Each number is 500 + 40 x the weight over its row's rms, rounded and kept within 0 to 999. Layers, rows and columns count from 0. Numbers have three digits each. The size before them is the row's rms in percent of the matrix's.

# layer 4 attention query, 128x128, rms 0.104, rows 0-54, columns 0-127
071:566380502517405508468513518490481524525459543491518494484465467526474489482486551565520466479483511505456491531534453543493510493459526580573475490561561500475527488526412447544478518501567470493540518454578556489440480441542413499558486534472505530505483520569490497493530425402526501474560484532565547452506540502515476502479489523445491500515452478441440483543527553482516541535430
085:613398499503423445489432464557441554476512478480517522461500497552564469545487496419439565546494493526498554501506460469461522506484507538495504523493562467558496516404478463535474493518543564459507506515457547487478495568538440524473491420491542520492442477513594545510453504462432521470464507505450512461577559535503517504516504553536507531519481509530462492561430545485518492511514
094:527521527484515547468567521552454514495515506534582570472525483530449519476467507550553448493534580459530379585492489542489475563492540436503475539514459473545512414520498555500499510485447513510473497532471485524449422465478453486546562524469439472513538592512443459487529494438509540486542527560532554514446488450529531527558494407475477484470528456471506477497427494515490491480452
090:554465526510460422467460453475457557488514477483443525424527488528550514512527495473460593510461477529494489503503499518533574455572488548494518527519536482511484559421446451494526539465595584538491531497493466566500496508445476482421434459496491513510495443460551532472446492506476497533428444510464555437594481555507503481469472591540525542558442506535489439498513470496525501472520
081:552463561483518501597593478539409510498558559448548526542516492466507546444512504544562500594515488495505485476486490574480497584507460518469517512579461465449439480470504478474497474508552443548516533505477521516496522487516482468430492476481531521497469424493498490489486515465513462426502548485503541483526513517512461461400467445578556485507536463500462475510450556547494443408450
099:493501574460505410478455493470395456493484439462464472486533512527519544480558486474509574536518435485527500490493456471523513453454524482474547497516487519560565509420455523530504482504597616476456543531454474501398504483489470488487410466493536479476513488533514517496514479496549442555452532523509516450512563482522508570505564517561532541509501449552551451481541551510503568489491
091:475482510451475477411420522557527489467533474470499534464510516458512491495542465467458557454484467518541540484561486416566501452498575457518513506463592447511533518430514590575453538476592552445531515523463466559497473440481513553462390498524521499525477542466431509478477473524514555536499501529520519454564507522546426519495513503466484465486533508563519464506521441479518491550524
113:533538518490444528577570469550553572496476501549565460504445519544520484531533506500480418525458559493504514497514576553468430482512531525515513433544478449503494492452482481471474451530433473414511544549508551553470484525511508551523535525559459554517538476439453443499517530435491506510443479526519492454424488438500466527477469455523553435475526581527474520517500480472489376491491
104:563429570464463487475502468528515474493491481520487516527489494415438479543576429466472454486517444499547480459454481467462508535518556446567465424519538488500511557507520566566450522551536465441435534540505442558494566477465509541456425490554603552510481440474441426545508450537513482501500499512521534540558505522515521474462491496496513452484548479494503462500506449525552557518560
097:553436425532510494608638465522547442459460528520467452484517530534502514509503414533539503556497462483525434510496505527459543515496512483490512479543387475500467496465518391487484500554486474572497505561592474516499507563544495504509499576531519498502543438443498449536462525454492484458506470480485532506396494483523453473477526520514554479476512497480508503539485471514520473433495
091:510471532567489465528539484545464555529434474546518452491501538496496562501521469426497454533442546564446460420532551489417493471424459505470548487554515469475477470440427463480506462561485564508512570493479530518475507464503507575486559517537465540508415482487468501436442534438527455490545551504487479496520499512492510512498541523548603512500526482556504526503526571474495395522458
106:508499520601581517505471466466472503553448467457492488479515542536482557498454466491570551458532487513435488466527516492517506561467433513454575536446470519493472481533426422508509514532519530535519473382518517449562494530469511476504482586415509502525497524521512441500518472476445549583492550505446493469505464517506467477552465519563401524545453452473509515579512544497508540505528
093:504386560509515451547533507502477495516464458585524514498510459474478454498521451514477457540470474494488496476506561506457511548513497510510460448528418471409508500448547531492524443603512380519458587556529544585526494556535510506496520494590478494470523447468508485495482509494507457418471432483531515538445476480515519485505574509555532469495500550507557528526531500552469549473469
108:490522545542556452513521490520528516500495507524497456504553490457575493474438502517539436469550454480477493546492536462474545486489457548482515530558467496581558458492470502503485515452459547508529444509525504514376521485432563452563503583581458588449411510501596509493481474516439404506470563549543474480511507497530477477469475479518482520485490562505486486516492532533537427471452
106:544456493450509468438536513532495492423521490500546450512582558450524489429487456462505629497506470542563521501552527470540496499458527513468528496523509544503589470445499489437555547484450572469514475426523500404500530549473513516495476515463532503546505496487444472508539435486442569452495453480517441521503477519486532496465437480478500507476522503547512499526467425452565494583573
116:552482513479457553530486558388531452528458576557566551552480498414512553518503486552466496445532535480506461445487483519425488426493518478510458467468498527527590474579449502497511488515474469449479465461470501434468482567500566475429508533552492474485426456533525455503511487523447544495507529497478512439506541499449506522589531512440506525510458513584522550528516452531525549482488
082:556456477554441487512428459465457428532491464453432517556552506532587524570469474442433562572507495520499501430500481503515512512565453570519494544444490490509491599376419475523496510538518546479483512516500523452532486548449493474442511462451502490507496483483532508448470530482476534525449490510493500477578477525528523469490492556546547472528482555482486485496467571477558532431501
081:553561475470512487446443535412444410487450501465486506531549551525523506468542461450493489498473465533563511460528514423520542393525470492464493555436486505654456497544501511519524519515451517481476477510516515457490435517439536471503516549474570507462473472508530508485494513567503425495538463503525502431438483512503586541551484510515488512481488485532573484550531545500449484488543
087:538436497465516464530501504580465486500519476450464494490587442482518542478499560505453560520522478515464481506522450542487511610530505519497558460564518507461563474478497445533471467461600521523500472523494572461493537446531427519438514477462536463507500455487498509532523415472497497478557526551528505459479472497492493478422539500571569501486475484442536389460500513518522553413438
097:519546435535585540455522460456494419506455556490515476515533509507522519433500480495516519442555464504508555532473537476458497502423543483460440519452403503508513448515548480465520434519405530562530494540492525421482447548500602524478573495507522515470484501502492514465450548482542464466520470544450491545420521459506551526579505549428478479524485510520555538538459504535534562490509
091:503453489498453453435439496485541528502436550509486469499519520422501514509537506494444553510499465533547527502480461483525574543575462558490487419554531535443537553403487549553539445582539546471457468502480469482446550539489441509470433498528525490537506447458528485543423469477525487513524424529501557442540523518487477465472488543524530503558524509524504449468573438509583554512504
110:442525456549583569524562499419447411473504511476496502465492529522544520464525497512572509537514490500442551476469549478464476539361465502485451544535426479480534465524504460499524507498457574518480476498475538441515511457490515522492546497483543505529522525471490507443504509475591551512480557517439497570422513499472447518568518486412441486518506472480552536518500555542436528543486
104:497548449543597501446510531496418537557525507495505515530455520532515486488465513457513502460556463509423488510547480477521510439454527516474494531444522444505508504573497421442510532427482523537515465486546457436555516508513499523503568547407527462486483578524492534466608491514502610532477557526434458582493457474489568472528476510460456517515480537512496506527473507470440467459463
106:465447615489426513468502550463518473488531531549559490547472489515484454497576476450483409484472494487541526489453457475516516447547489476546505459539625505516422513430475537527525440490521434485489530537494460503505518496500492397413428471532562514505511479465516436555476518526549513507501480528554506547562521522508512498477478484594479467497518494549519501434528521514579502500512
098:451554437509528477416475513468439481469468524427479563481517526521535483532530559466509539445491461481559539509492463416545500523483543514492423498440523503509499546517562461523511531428572532481476439496488531466461502497521566470452481403421557469499528523495478527507513458478590593504467509558487457542510478504467562502502448551439481525552508491527471464473503450471561547549550
108:495441471435443466524485524503538530549482554583476478476494513426443471514571556463428493506484485512553470507541450511478505543550474519523517415478556546453541577410501575524473481509510450425463539486481515519462558499518524497541519422533535509486525444479463481520480482526539425472512430537569489472539494506472495471455523556490540497503552488510502473417533447525544562583470
097:485443541427511490494552476506560575526521522539512458513471522438487494529549412478452496485468535507534522534465458517520467506482518474516502387487569549481544517473531544516560481524505399477459552550436503594445523537522481512537464484562477528452457481476496442614505473533503484495493497484539580477576537559512520491504499428540519467507513499448490469490464420546466507505448
092:596538467551534485486615484598451471496525543482480438457530478539487504556475553466503427465452479464420484469503519554502482560507492488512506411504444497483460516469536505506465439457531436539463551477453455583443521515577509528515480472484502535554537521448541422484553545501510403453530489475534507499527487538498434522522535501518550445524480491495516555530493556518485519505493
102:534491522449453555541491551449550548496461513553549537554484547435481452392540513506434521528509500544533532498442512529504524459522499502527446501424609546493571488464463549530540500559497460478508515494452509474440504545463486456443428494523485493467540482530545477528511448539472529479464503487506527397573493542512522557490437508465474515520439513529437466492423421462525512510518
101:464534497471519490486553501446394559604606476445565489516569509537520502531470519541537530517431513453402534521527445479519515494505460496466459483446485483486479538546478408548481487460499480461449490507502471555495505500507542523516472524502529501591502517435539496481498500546512487477529508560520537456571502500472558477420474565476477493525483533484411459470522568504543422499474
096:470491487433405502430499446503574454494520485535437568494525549480460551544480528454509490469463431498536540576504425554468498437430479453538455483482510509530559472473480523558507517487447416504452518510475539575463483520545496497544537496507529549464477462530471464552526574528532574502527584421497514485505588514456488479424500477489500533518502464526529541522527471529564510480471
103:553552482523521521513474525543542481492534510473511524512478474538558557548477487544557479445505567457487469453471513589487430413483498502487518497470496498461501457629424452464451493426434484467523453514525456462438512557546534468473452521541512515511489536527478397551564505491489526528456483460510461499474484533523449593555486489448487540413524526474537492530516489514509562449474
094:523477424490523473490516451552471507471454470487513522492555464572533538553438522459528500572526490539495518517558529466453552515538507512453414451502493568504543521511514464516514551502469433504534540453509504466434534473429505517548392523509472441419450466558492526498528548473546585466480517421511505455476512467494558526467526517468467522508446493540462509531526435492605470554448
089:473523449427509453460485495483506511487496439539494511363506521533494470511472484411476493500487485528533400526526524542553488464442464539498448427537521581509535472509572498530531489454478460536499456492511509482523531458541524534569592435547512497491499482549489468471500478483485483481443507556534486561487508508554502438519499545468468545531471495596565503457530516468580512403525
106:563477472478523513485418474445510526452467559523520455498538480561495516480483464521500491506526516532509425492499485513490500466530558509543537472528516501579490515513464457550534528491487538449502521490537516385386403495496522508556588533571508572547479527495452457409476480536462535510572577469506447448551456505525464468460501513457491552506503538496549539544487505416522468481537
102:531523523497416482430453555472510540566576449487473515504393494482405500505558456472508533509500509465495533484554508438474452574501509505507462493459559519524438510509552513577441473482495525504425537504513435549513426451486528457473538516509432513527528471444459526503487522453474504496473514504528529503474441499545539486540494528585582519506498549484572431480470525560479569449518
085:492524538508543502535472435432470441433542484476482533512534539580558508529543486531521466530448531479532444563447556515508577464521490517531516447450488495443581471544460463514528479512557484487514490509462506473545488524451462523440461490540480523501537421523473506527510459460503614502500580491522499526530411485549491526464463516439489511376445431462520498550498507500511437500548
099:517451545519474570552527475510536512505600599486472474444534506482525507417431389460501472541531510454479483529516437575471524471549523509511467471496509546462507483417522532518504508461543475586533516540418528507518482452508476507485386514487442490510491500492490490549590512499477507511562523480534504469551493523549522513447459455507482554534475512466492524395533476537470549473486
105:599502417537516578507442476583528466492509516487461463478467473492501452543513474501510540531583493473459534500535544549464498521495460497529531423544419463435508580498460485528457395529525443484484497531505455537532468515553486541542468526454541527502546483599501466452480548468497498468492474446433541482490446480465543452473518549473437519552517500507450506591497508514530540502545
093:517537438482468414511494493545553485531563487526522444489530507403511497485491478500518434496472547461430527517466468556486513520510424569543421466559492492434477501458541548544501397439483507543473499549528487521560486475565520483462498476454513532444507556385487550457479531484521534544524546442514539526500534490468492501506497533514511552558570502566543536543461501459546531506438
096:506496498536515537508504522469523502508486487491444464487575551469438510523480493490470530499469519550471464532532447538435551470494497488465551453466529559581439516479439558535464553493486535491531492442519460448518508470442526512493539544567393437534510577477484494432454454468478517488565519535460436517516502477533544477492535546461462543531531556545495472504455574464558462450631
106:512549479459419492520458486589549531477504571541492550443529545470405514489511595493527555439481561481507467479480561441442491524533484569536557494544442581485519500497571483482483499469518522478480457452455452501437502524550464513471453523511477482540496509483533551533505474579498414570483420454431543486486536445514511507480485433579482497483465522514533496497497484450519541512494
091:421540470447561520458467487572440448521519573480479468500522519426459496431480572487564514491545507443501422497488490480512495492536535449517483490521547567488505555514430455451523490471538534459590490509497495523490498546576436491527525500561491486514500459476480468460546500575471444486455482470442557528477502488604490548490503456424503571462553463460503517549577499504508516459529
093:517558600531429557540586479454489509501558486526502477581477559536535533437507494537498509438459545518545519501473501443481559482479472514501511498488567443486565463469390540523478471553458464522525520433466495547486490491499495531511482553488521451461456498484543384479542537569493524474477500501513537427523449579526564495513477464521446534446471521510486488540522476480493431479555
090:437451469462474553475510424550528494501465497517520529584479513522614506497467503469463544568492537470426479471573532518544538475505443495455534537495485510486524503463480544488513466516460420444523506510530468467516497498527576470521571582463435558488455449527509560555468506506522555454474592450452449466535507502465494526489514405494469496469465507573469508592469520513549491483499
109:551481467508431530451526432497518462478506530466503521521452443471504534540529468548538511452453523521485557520503399517500506497543537437522484538474555448525504464522556531449533429477526487550425479533543571483460490531493436466452441466478504478591541491503464536515551472557480444480490462500527538500473518526470582518544479518549559392522565432516536446418531556487506509502507
099:452552468440572517407487485545454483504446446489497483496551510541526472515512580510535436554508438525480486502521552415549563479541539478524493537505471518429581534478488417451575493501464501486566511501384527485480457460519562511461472570533457459503537510511522516501486502507637497502533499503461470503519468477461501489482487501445533512490518461551484464437541513559455508483507
101:530407516503496498505507464469538502535563493448521523493420578540497524585556451512528565562523453484517478512466462557508446521542523451457534507578525530420520454453469415471451520465521562500532541548487498529446447530537459433530527471464497514500497550458430519549532468448509545523426491527461581492491558577529484477504472482469498476507531470482566491575477503481492448470481
106:538503411455548521590536477544461508474525449532478519477566471490526450510524521463549503554538472532532501504438564511461507492494467534471562601516483499484525456458453546528474423477498510458542492430515505505535504472425591543556525545492513532482462495456422437477489488552437496553398512470520539458463508537529519437528521508507451473522547518464466468530548418523533526491456
097:494425525521471490562563455459469524526518448451476434507567463527453522497578468466432496496525496528485536513491522543489471449504442408458529574519535508527560473487469466546492436425518485429446480544522523554429530525528504571467464521502577525518423499544489454519572511445512486532432588489464534429518481491515480507566484498550536514501485468562494451496547469484501489533545
095:510439550474490465577505423524464489479506489529497408508533497483522427507460483530540442524525537496561501541521514547451544431393544519485513483531567506517488518436491485389569534536480471458401566516496503533471448472456531536488463545512490510474507452598544485464451545524478453428467497515480517468499448484503589494533513540527523502589516531511536478463497532487525522516496
088:492459425506548464463457571505414444562521545482464427416526489515475467559430531411477486521458500511504524520519428518488521511510425538582509502468513525469499467491545598508597430508425468510474460526588518559514528499495502472452508508560542464531425521456495548468541513491503542551507502507518457474542513474477524536482470534499466512533473502544556480458488521463514436528538
098:446589462438508521524476495474535469472492485524595510508592465459493461505498554587448468479457440462574607539424510509516499518557566424511498442528509487449473497456508472497516495482445454483523550518551504521541426456536534510535539467462465499443494506563472501589456525503501501514534512496487560532537487495504473463474518451509422503486463518537472453492490426569545500513545
098:511488490552461439444496566525483512492519491460471518464550563504482469554485477469511487495495482521459516518487496524486532510542439548514499509465504568519513488588536543463536459491459489496471480477544511523469485485494497515507491586521510480552412539415447453564510519564436483518459587419501451494512416548565443537512526513471506572524476532501441473624561504489409449465483
102:566476541497569450491435549450451496458505503456463460473580592513512461433437475534510491549559531534526502498472489511510489520540535567537485450516570512567513437568507461501476502451483494508528460497529462537524538526499527469476518434541455516483372540484532530477561495529427498475518564511483472463539554497528566451516506516432451537446506514506473480493419488482546458466563
# layer 4 attention key, 128x128, rms 0.0998, rows 0-53, columns 0-127
071:432506459433458463494476516573529496534520450488467545516565576511490481524482516517527444486441533483514484510509496536460513419569451495472498535466510516474540441472575594542476485517489433520498411490514508528399456504513552510531508468622564509445509523458490581537540462475496454488480547466517526495459523468492537468553475468440541518456489428524531548525465492532433521490531
087:612437531495534453478434542508482453571560525539479499465483508534516541443510544508497519466547501524503540452476469502495488459486608495470524490497522428482427555486521482473552478508539461499484504431464498558541520516484555432449514563447443442577477446546492456428501561527517528501492523448489528460493522516513436575479525521530488553444469533503546515501476466429492449449564
084:412549476539507458518525394523508523482479513397447462515515511435443462488482457512501533485472497482527530568470557505573494546547466438508461499435511482525461555471516483530517571461540507522465445481556581497487456558540470505504458499478519548453510472512537558555541460484491540501514567504516529536489528446462558495492447528439524463569461538522439526538497519523536465422415
071:604459455466627525525481546449536540517522509534472418412497513488535513566502488402505471512508488514483552476486499505476490471480452488474494552564521450424459523532441490495446494529562506493477571470524488569546523530513544454541492483509499481496541477560431488506500491551552499532522476532524461545524515539546457457440530528497521461425496543468488441468475538457414432518507
088:566408574497519497509507563514424502474546518546471527425454458552533521456481462484521442521510545533432479508483522457442534571539563514565553516537505530472550453486445464367502477519494443483527466490464475487509516471491508458466467494465402478531535518495486468486478458572460523529522506535514460460470559499551426520544522515492460522463478479512548565525538462470502484579537
090:535608473472495442521552477451527573550501551525574495512508490504472567542538502484518511506520512494527508501469483510482436510483458480504557496482448486553483510424547564519437556495513490424467506531506528549434460506484448487503487478598477441504534536437564433458519458469434496512549389482517524520478552526525507472461496473470548444474559475426530418540494529535537489450509
080:415498493574490534528494456554511548469462524472518460540498531521471499563497536491485532478380465521496521530518554494540532483503437510488535471476447497531501517565537486555456553548530512498566444517516533477456473512452480508533544456516573460473550528469492551551510524529502432416482540424538530552489533498504373510494512471412522517446483478449469484539526404502435468502502
103:519482518435503456564501531451511573497479559558539487451509505522494541494525522422516421564547513462500489423472425495479484471456472419496506450610504481521491549479502500547491472523524494477551539438448460509546525544485478478520483556512497500489542498586484439478507509450576470542499499518507506456537510516529493471432492514462563469428440590557497521416499528495537464430555
078:475483413468539470466372421544464502495493512447542493474502529502482468515517523491488420468542472506494522447468441529540478502449532516540466402502460458588457526531510478488550489553466545522485539452470499509535518453541513561547517452546540518466464522560581571510513513549509496572508486431429550552514475464521507562473519539450526466523528521444521439433493518536491503502455
092:526440472465565468415479474518525486544484497584517497488552466507485497566478471494511439546606465542514473440489445498470483543486522462488506499530441526516517420525576488562477429436456483547429605486437477571506489468552461521498421507503502527503457522498445473486494501450564500535492540489554443547505458466509539480458486511459567535521526551488496466526482569562547490519488
090:453469381464590458439419449495490557485447386501499503456602496557460536510539521479524516510527443579517430521482477518528455542533464464494544481552451525516477511574514459565496452477526549574505525487478463539469527447502504427565477456495515559506464501518500542482520469498535462498542486531500529507512539452480420484520524555501518481546542517459509465500542532492497470458495
100:451558492516548532551498436561560478485515439444547519554557509526545552473476507479563473427476434484466496435490513475506522521499445453471492462417434520510531548500507435473483466532492517552443495517415501515469445458530523490483517575500481538521434560509576514468512512466490519558494493490542585569537513460486490469480504504517463479583499470480535434550476555560469485574441
103:465489427491612444422451510517484534516466449494501468535534460563433454477485514444513514477531414559474451521501468505527490513489544471502451563472468501555455428497526506534539481470468502558500519553519565611438471415455458428541522519471549510493415534448498537525560545542507510508495509446503489497513485473510480501485570542515547467545534520544537492481550528473555530481458
109:462502470496520509439497508492494591541513486468535497497514495461466560544542486487484506453596445505560465458481507453519491495550578483488524547457503531479518474402526485559453521494560510578536559452412409541484506519477555480502489478524471525449482535511599482511479466531487456513543545464552470525431497559441461464516487499531494414514506466475435520469470488528537399538467
088:507501528573463486510503490481548528556536462483521538506553479440504449509478528499529527467435489493459535571520451532514412508483520441504496511493485453476467479503519592556454524460513506603540567485431491512487448504493515489503457522473575411520587532523416470541462515526478547526489483527551493461516439514499460526499473454445460429505505598490471456544462426489547521496582
103:431564478561446478620505428454529454498514534454507568486486570541490571520429559520410500463479555463476534519540486528496473538495493511469456564505445501470497543477450509464447477516539542450459463527469497489575484489476577515499470539536428483503455540472532510486493499477549485538462555506464521445434486575479458499494523506456493548485576516496548466423558486514473506497546
071:538484477594529505549386575433488496484491492569496462443526441482512545477464485546462573558506541488520427522532513475495505583526532511429563482500479523472502478542532485467486445510549545559521483519508522494535485491507521577493452470543461484483510501429479485554455538554539432465512474501514481459449393473480419519529556511531443558480485445475490468546555478549495528509487
080:538432477532552530503496570547503510502487444523556525485495456552461522527483464483460475576529536563470467508460514535535515525510550516549531528541525510471559473514423473481540501521544434467500486509465373498548509457487514525422487505509497518486467541443511460433529445541486503491497416541512390531534472528508435399521509491488555494458511404465447525458490483499532495562560
084:573500660568460485499476563535487532438491527469515490540440483516545526451430499468551468441543537480494491492518518496520519489479516522559548476516572480446474513506507490438563541491473517487497525423443447524484510493495480414530480495572462428528468563477466522480469570552463501454462551528477459556466466490465447566537507530506508536423473491506572515512503459514513461537521
086:475654459523490491469513460521558593468493497489567561515525491450458515520555490461531509455475452488510525495514435514476541516473528470533419487488545475507458538490506561468519609462486507454496440489537526577512440507520480494438513534513485486469547517491549436500483509435520472559466466444481500529542518557498562492440463530462501479556514439459516439510500510600514473453479
079:535484503515588536473472448455487483497530439515496410452491502503530480544470505547553469532567497469540490476518521516484457507496506533472557420562467495500509463529441496574499389519522542494504512501486471512487473514479446470469430513449467447502531547601521445540469520493558496553565518492528441419508506485563468496419557554528457485461489513551528464519521583469500421438473
092:436600520463468554540518417541494504486490575453437504572477585474455417473537524506445451504464491461515500472536498497515501441534494450546478435421492480580474483539511550450515593443421503501498504522541514518453460575499500534470504489474545481511505537496561578543502493459518487478503529421436528515496491547540560503514500447462480502556549461461494521536517482507532525523457
094:583548493481447578534521589505559526483512564463502521540469486492505494542514565487506551403480542469513546543466487523478519458530519482488507497493540511482512528473466470443468594496468432468560454478482517489538484570528557556464585535483503458475527463496478451460468471490455527431439488481454575485467488577521489498519393430444483458486494503510452538495462442471540520482556
089:540487529525560462499464451450474521483517438560450466549547537500463516499472435468579518489526469524539551448535507499461508490547441554513519511502488404582462503508520529457484477473460513493510485489524514589579540535515483511417481539563461521452435492513513488530370519465440501549521529430462536473515453475526490547477485520560449479518505505492570569483488484543519439470433
101:478579483544417564461523507553494497413493526470529507533485501534578502501488503528477568448449500441458555523533568534490517471526505472482447469490568497473482569488483514441477616455451460503504466476508552523473463593487442585444533518457518514508578492542516513485490478469545549492496543484440543484515447530496450447497451439423484500548468504562493521492495459544540517541484
088:579434498509547457586461520481448446541561437525521520507563441486519390543477597488496510514450507443374516506517494526531487548474460497464476487533463463504465447581505504562472510455461484441524535516505562518532497462483467486559519484473580518521485508434458478498536507501544553493460510501511449478507480489516547496477556495404543486523459546537531480489554533486479538453476
081:486464474509440480482540471502517567482500462447509501557525485537481410514545547476521552534516475499484535393440400417536476544493538561503476594427529548500418490448528401424521493493488542539493529487489528467498483452470511445453535565524540517503519514468538520550456527509456495487530455515552571512534549500534505553499448494504545488528437526501481483438517513540437521534481
097:410433462451593491466482437538490443487493477491457522484565499443411480574495523457498495539484581504521461423489484488514510615492497473554483441540500473545504488546527511519527544456542490528504487514522479529509546470485485448566420459496529504494495492548469607504503542460580448464481503446497510467520488429455442522532483474527566468545500537511519509426529530523516507495449
088:546466532549400492487484587447496528443554559458521577509453488483468484504500528555499534479448570508558580495466479465471540422532482517488518569465491528454552535484431492455465556478473500483582484511582502475562457494383515449471502580462516444485525488484505515471465457500533485471468487525491472505491488550527543500519477503535464541466449497525512495493485439470501536463606
114:519468542501580484539531480468455454523535511476528421473595542492503444517499544575534523515546467451485531504549524555490470514518544432522438485536470422505512487528492482485569581446441502470511428517530549480442549477526527524467536470521490516503510468533522508547548495456461520512546553527469483420504541477472491487410444509465437506532415539452427526483488476541552502405476
106:515458528496511444554558488456492510533592499460521517468553522491471483468474501493471498476439492490558495480499528531508469557632504503491514497449543554448481528503481470482465467536546435537410509492443522509471482589510547437470480503515503568507485495442512500514432539622497508419544526556533436497514462480451471490543452509564478502489548527530482461443494464545465477576440
117:449456438530508480611532398551490478519473500576463495427523546531571541550562531503460429574521494552503443445477471522473528551527481521458490443536419432506518509509529464521433482516485585526475495495482522492497565545505501497474498496463441573541530461486479496481511548476483486523525470502523437558515489486512425537528536509517552496459520475425524502528464517526430421511516
083:496529467498518442454493497479551522518484545506459500561450484457419467554478473528464509470530484542472555493558451487479468513550491497565465512439436537491466499487535596439461535498458520497549474525546504539511418557562429465555439526551604486504461458541423535512547467473510497447573512529517486552469553509498540542417501445492492478556497547491491557458504486514468555445471
091:504473569500497455518518429437437492552511516418512541480524494468532498436515505452455555533478510551522489416486530498498486497560509522534488539454534453478456511501430621504491477481521532581513455482480488605475529528475502477533483521549510500444549450415502522509543537538468503528423497564453426533546506492508529515475572479514466477533565452501562535479494394526493496486479
104:479507420469430555466456462508549517493576501405479488499519507493556515534516450433465441519528564583505507522501479501534418451532456518549515521515450533475494460519456546513534547400454518492488472532485416506500542477524455544520467436529565486468462542519481539511506562505510482505487537559471550496524553464485550462468523567430520450511564577450457458517551511496533445470496
105:539517502477482518407514517543459562444485538577472572557417532512534501382486449463475474493553545547477488534473462520536491493469536476562527505471556543477489510434559519457506489501432540468434521465493530532457512467560502530445520513464516541486575463478523416525448483483530590586502510446498503469478481533487556497506474526485492532471565439530553565456478451493495478479492
098:488513437499467473446513491477514498479530573508431470460528503512524492417484445436498415548476539492484553499430512472486476587479601511498475500443535508499481465491496467442498476491495542585556523496487519411561487496448456500553477554489512530574439544526465557549447513427581490471521509542448454548474445487514498508488504530471508578481520536490602565479494496524489514486544
109:536432519526575488544562508537440516539452507521512497504517477535473486553520480516436449536427531456453539558551494498477516569554549478422442437459487396555478439456486452554493522523515500505497467453464560449492448554523525539514576541493470433483473506498483552472491488508510577505497547529520463558517525466425492560468464514524467480560539483458464477511519525430513505582531
105:527546479514533553556516460538472461498496535458516528475516447530519529563452447439457469556503444524426535513448473530470449545438501518466486501518538481572486399546507488495477446468511557469517477579457518490571449426486571583446577552510590489511469532483472499462480520555579502491514471490445520512477473443471490490446501453520554444493530548532492506450500522457556534488517
092:465488492474520561483460550523485525486522492475497478448480451542535471541495518556463508502477551484476458572539537485545581548463486478485489410579513511452518514516479520543460538497521497457523496524406540523489495560408564612406475521563488478443473398558478441471487508565560487467490487482465534423530498528464461523493488432526533493565485534482477510523513495446488524500442
105:519506514496485511479481412537494542558480472478561447558521476507469490474496568436508567534450475480578531523456505466506561478532506483475595552461474452523570489502479383500491430514511532471562511459481549462476484524504492485586544507451506501544539488464497553468525435468489536492535503519506472529501572490452426502488475529459486544529527485404555512518463444559561411480533
102:559483564478538468504479497409454488491509557564532536499476429509495609392464557514490502471478527428530479508508507473480518555520508496524467478474567455493570499549497513479461458549517537469455463493503511492521513539540538424485448473537429420535520567535500517517531478534501491430483451529479603505441445481435444525497495517529498482473559459494553497490544537576495440502507
094:434485492500510513454435508508462515453512613543410510499536524473570473464484508525452502587522501520529487465481504534486485431458489495476445497558501460529472497526445529514523570494430513472411482533535487563459537468447487502555450471519520541475490539550561559492473519516443470554497447554556473606508500438494537507541504487511466534463507518484434544529492490524556450405545
104:503527442555509513577493506501486499485500414478537445450532481522454541535518483541519494507453554519465507531417477555560519552598471466430564497524493462543549501509499460477467466519477480492497505504428515549493517503503525540455510524536457500466560499467481417455437495462497528501538523599507474532525556459466428481483442546536461496408453519491462465524485540521483404553593
105:459504472552565488596526523537563440500544449465552466483483533513517483558473451462565495539532526490517529506459510513502467585517445489415552537525475496446462460553487532482480386534433475496502496539432557541579489499563585508497525471510574528469535494472483464482460485500489524484528541541495482474500505442533528446520484395477498467478462532497512524544451544460425479481457
101:492499598462436544547591520569476437449554467587474470468546479563523560480415452505490505566483630481494533513521509467513536489535430534501513543508503521526560486540485488469492481469522467491490473502476550455554533524506469538460552517517432475539520446471455475405523561512476479513464524480497476464541436511470457563518511480522479504452525477539459446473473519479453432503512
103:486544397471481478475530538490572456566529493514468548521521479523482442520564545484462521510490480486431573531538509431528532472547506475465412514479519563475457502510480462528463504523449489444552546522538481461501505441414480398549594455473523511448525595472485526497529504494535451448479512530489534461494478477519594464465525454474477484494501538521531457485561508545487546439551
104:438514433529456540520489517523435491517531528433459536500522498463541509540542456488484593603528463461499559477529388401549504498446512452478505484554460512431491492477555509424532497495431457478479572477570483492557472495527477516497509487468528438533478476476535470474449504498525526518509539428456585502537475555508486473492530532460529485548523537458522497424565504444499544512525
101:444519467460481499577553479545562548488532478490461417539514459475445482512524477448466502512527415557473455531498438523491549550430500517477518466431481515511525478436502535535495545541469475461507497475514466528517487473540518479589551537433520403491514528476495488411542468516572469539546476525539477596581514559429535510430556480453529469528500567503497502486545462507483495483475
107:574525541485474457508527513472451502460438508531509481466526558539471514572447497494518504487513488485582553478522439616486451562461529530443491471505512488536489489439565527428509490550524478487510514464527544514503555531510506567506440507455506378510528499532525552415496527410463490523532477471474501473489565573445511542493467414476542507551486494402506485484454458506474492528522
107:563565489570524514472452531465504483495543508492486520451506481552466482540447443460451535488491562566485517513433577507443476453557483577532490570507560481532516493492480459424438562493561550564521513516487523584441510480498456496376502495514491447497543426450551454465464530514477463521476475467538404501499522491509489519516487543500491473514565421491512517498441501457485457524485
110:544502482465510473363467448531491596469525536446468530562504530460427466424512460506531577482518464509500544490457470502516494496561481570537515474512618488557552529496466527519497535473489471458558514468521517552475511538532482467534458544445496456509467426567506493488456482482517566456512523434435524452540447532457572510513444514522464540556477538494533469515479458460514512483514
087:485493463471501424516521580502576532555445545573484479489472518531476377500496521458482504466488470495506552509487534466532493535477468512521540507496563484399521495481521454496504446511511507454479512426514398451476500519493530556536469543441499503518542574544502513553512549458494451594558455572448456531524518519533515499512477439567514551395475540484496454481487453485476483500538
100:455509423516489463475444502614503500505464491403473509543503471534474470536480552440502484478570525519549511517565454457552547543419491508488494541443486514547469453475521490561481550505480489469559545441489511530492463417439418497524475488504588501436421479542494505557547537552506551571495516501518467545473483488473591488462503470501484495540425520563490524496485512463504557512503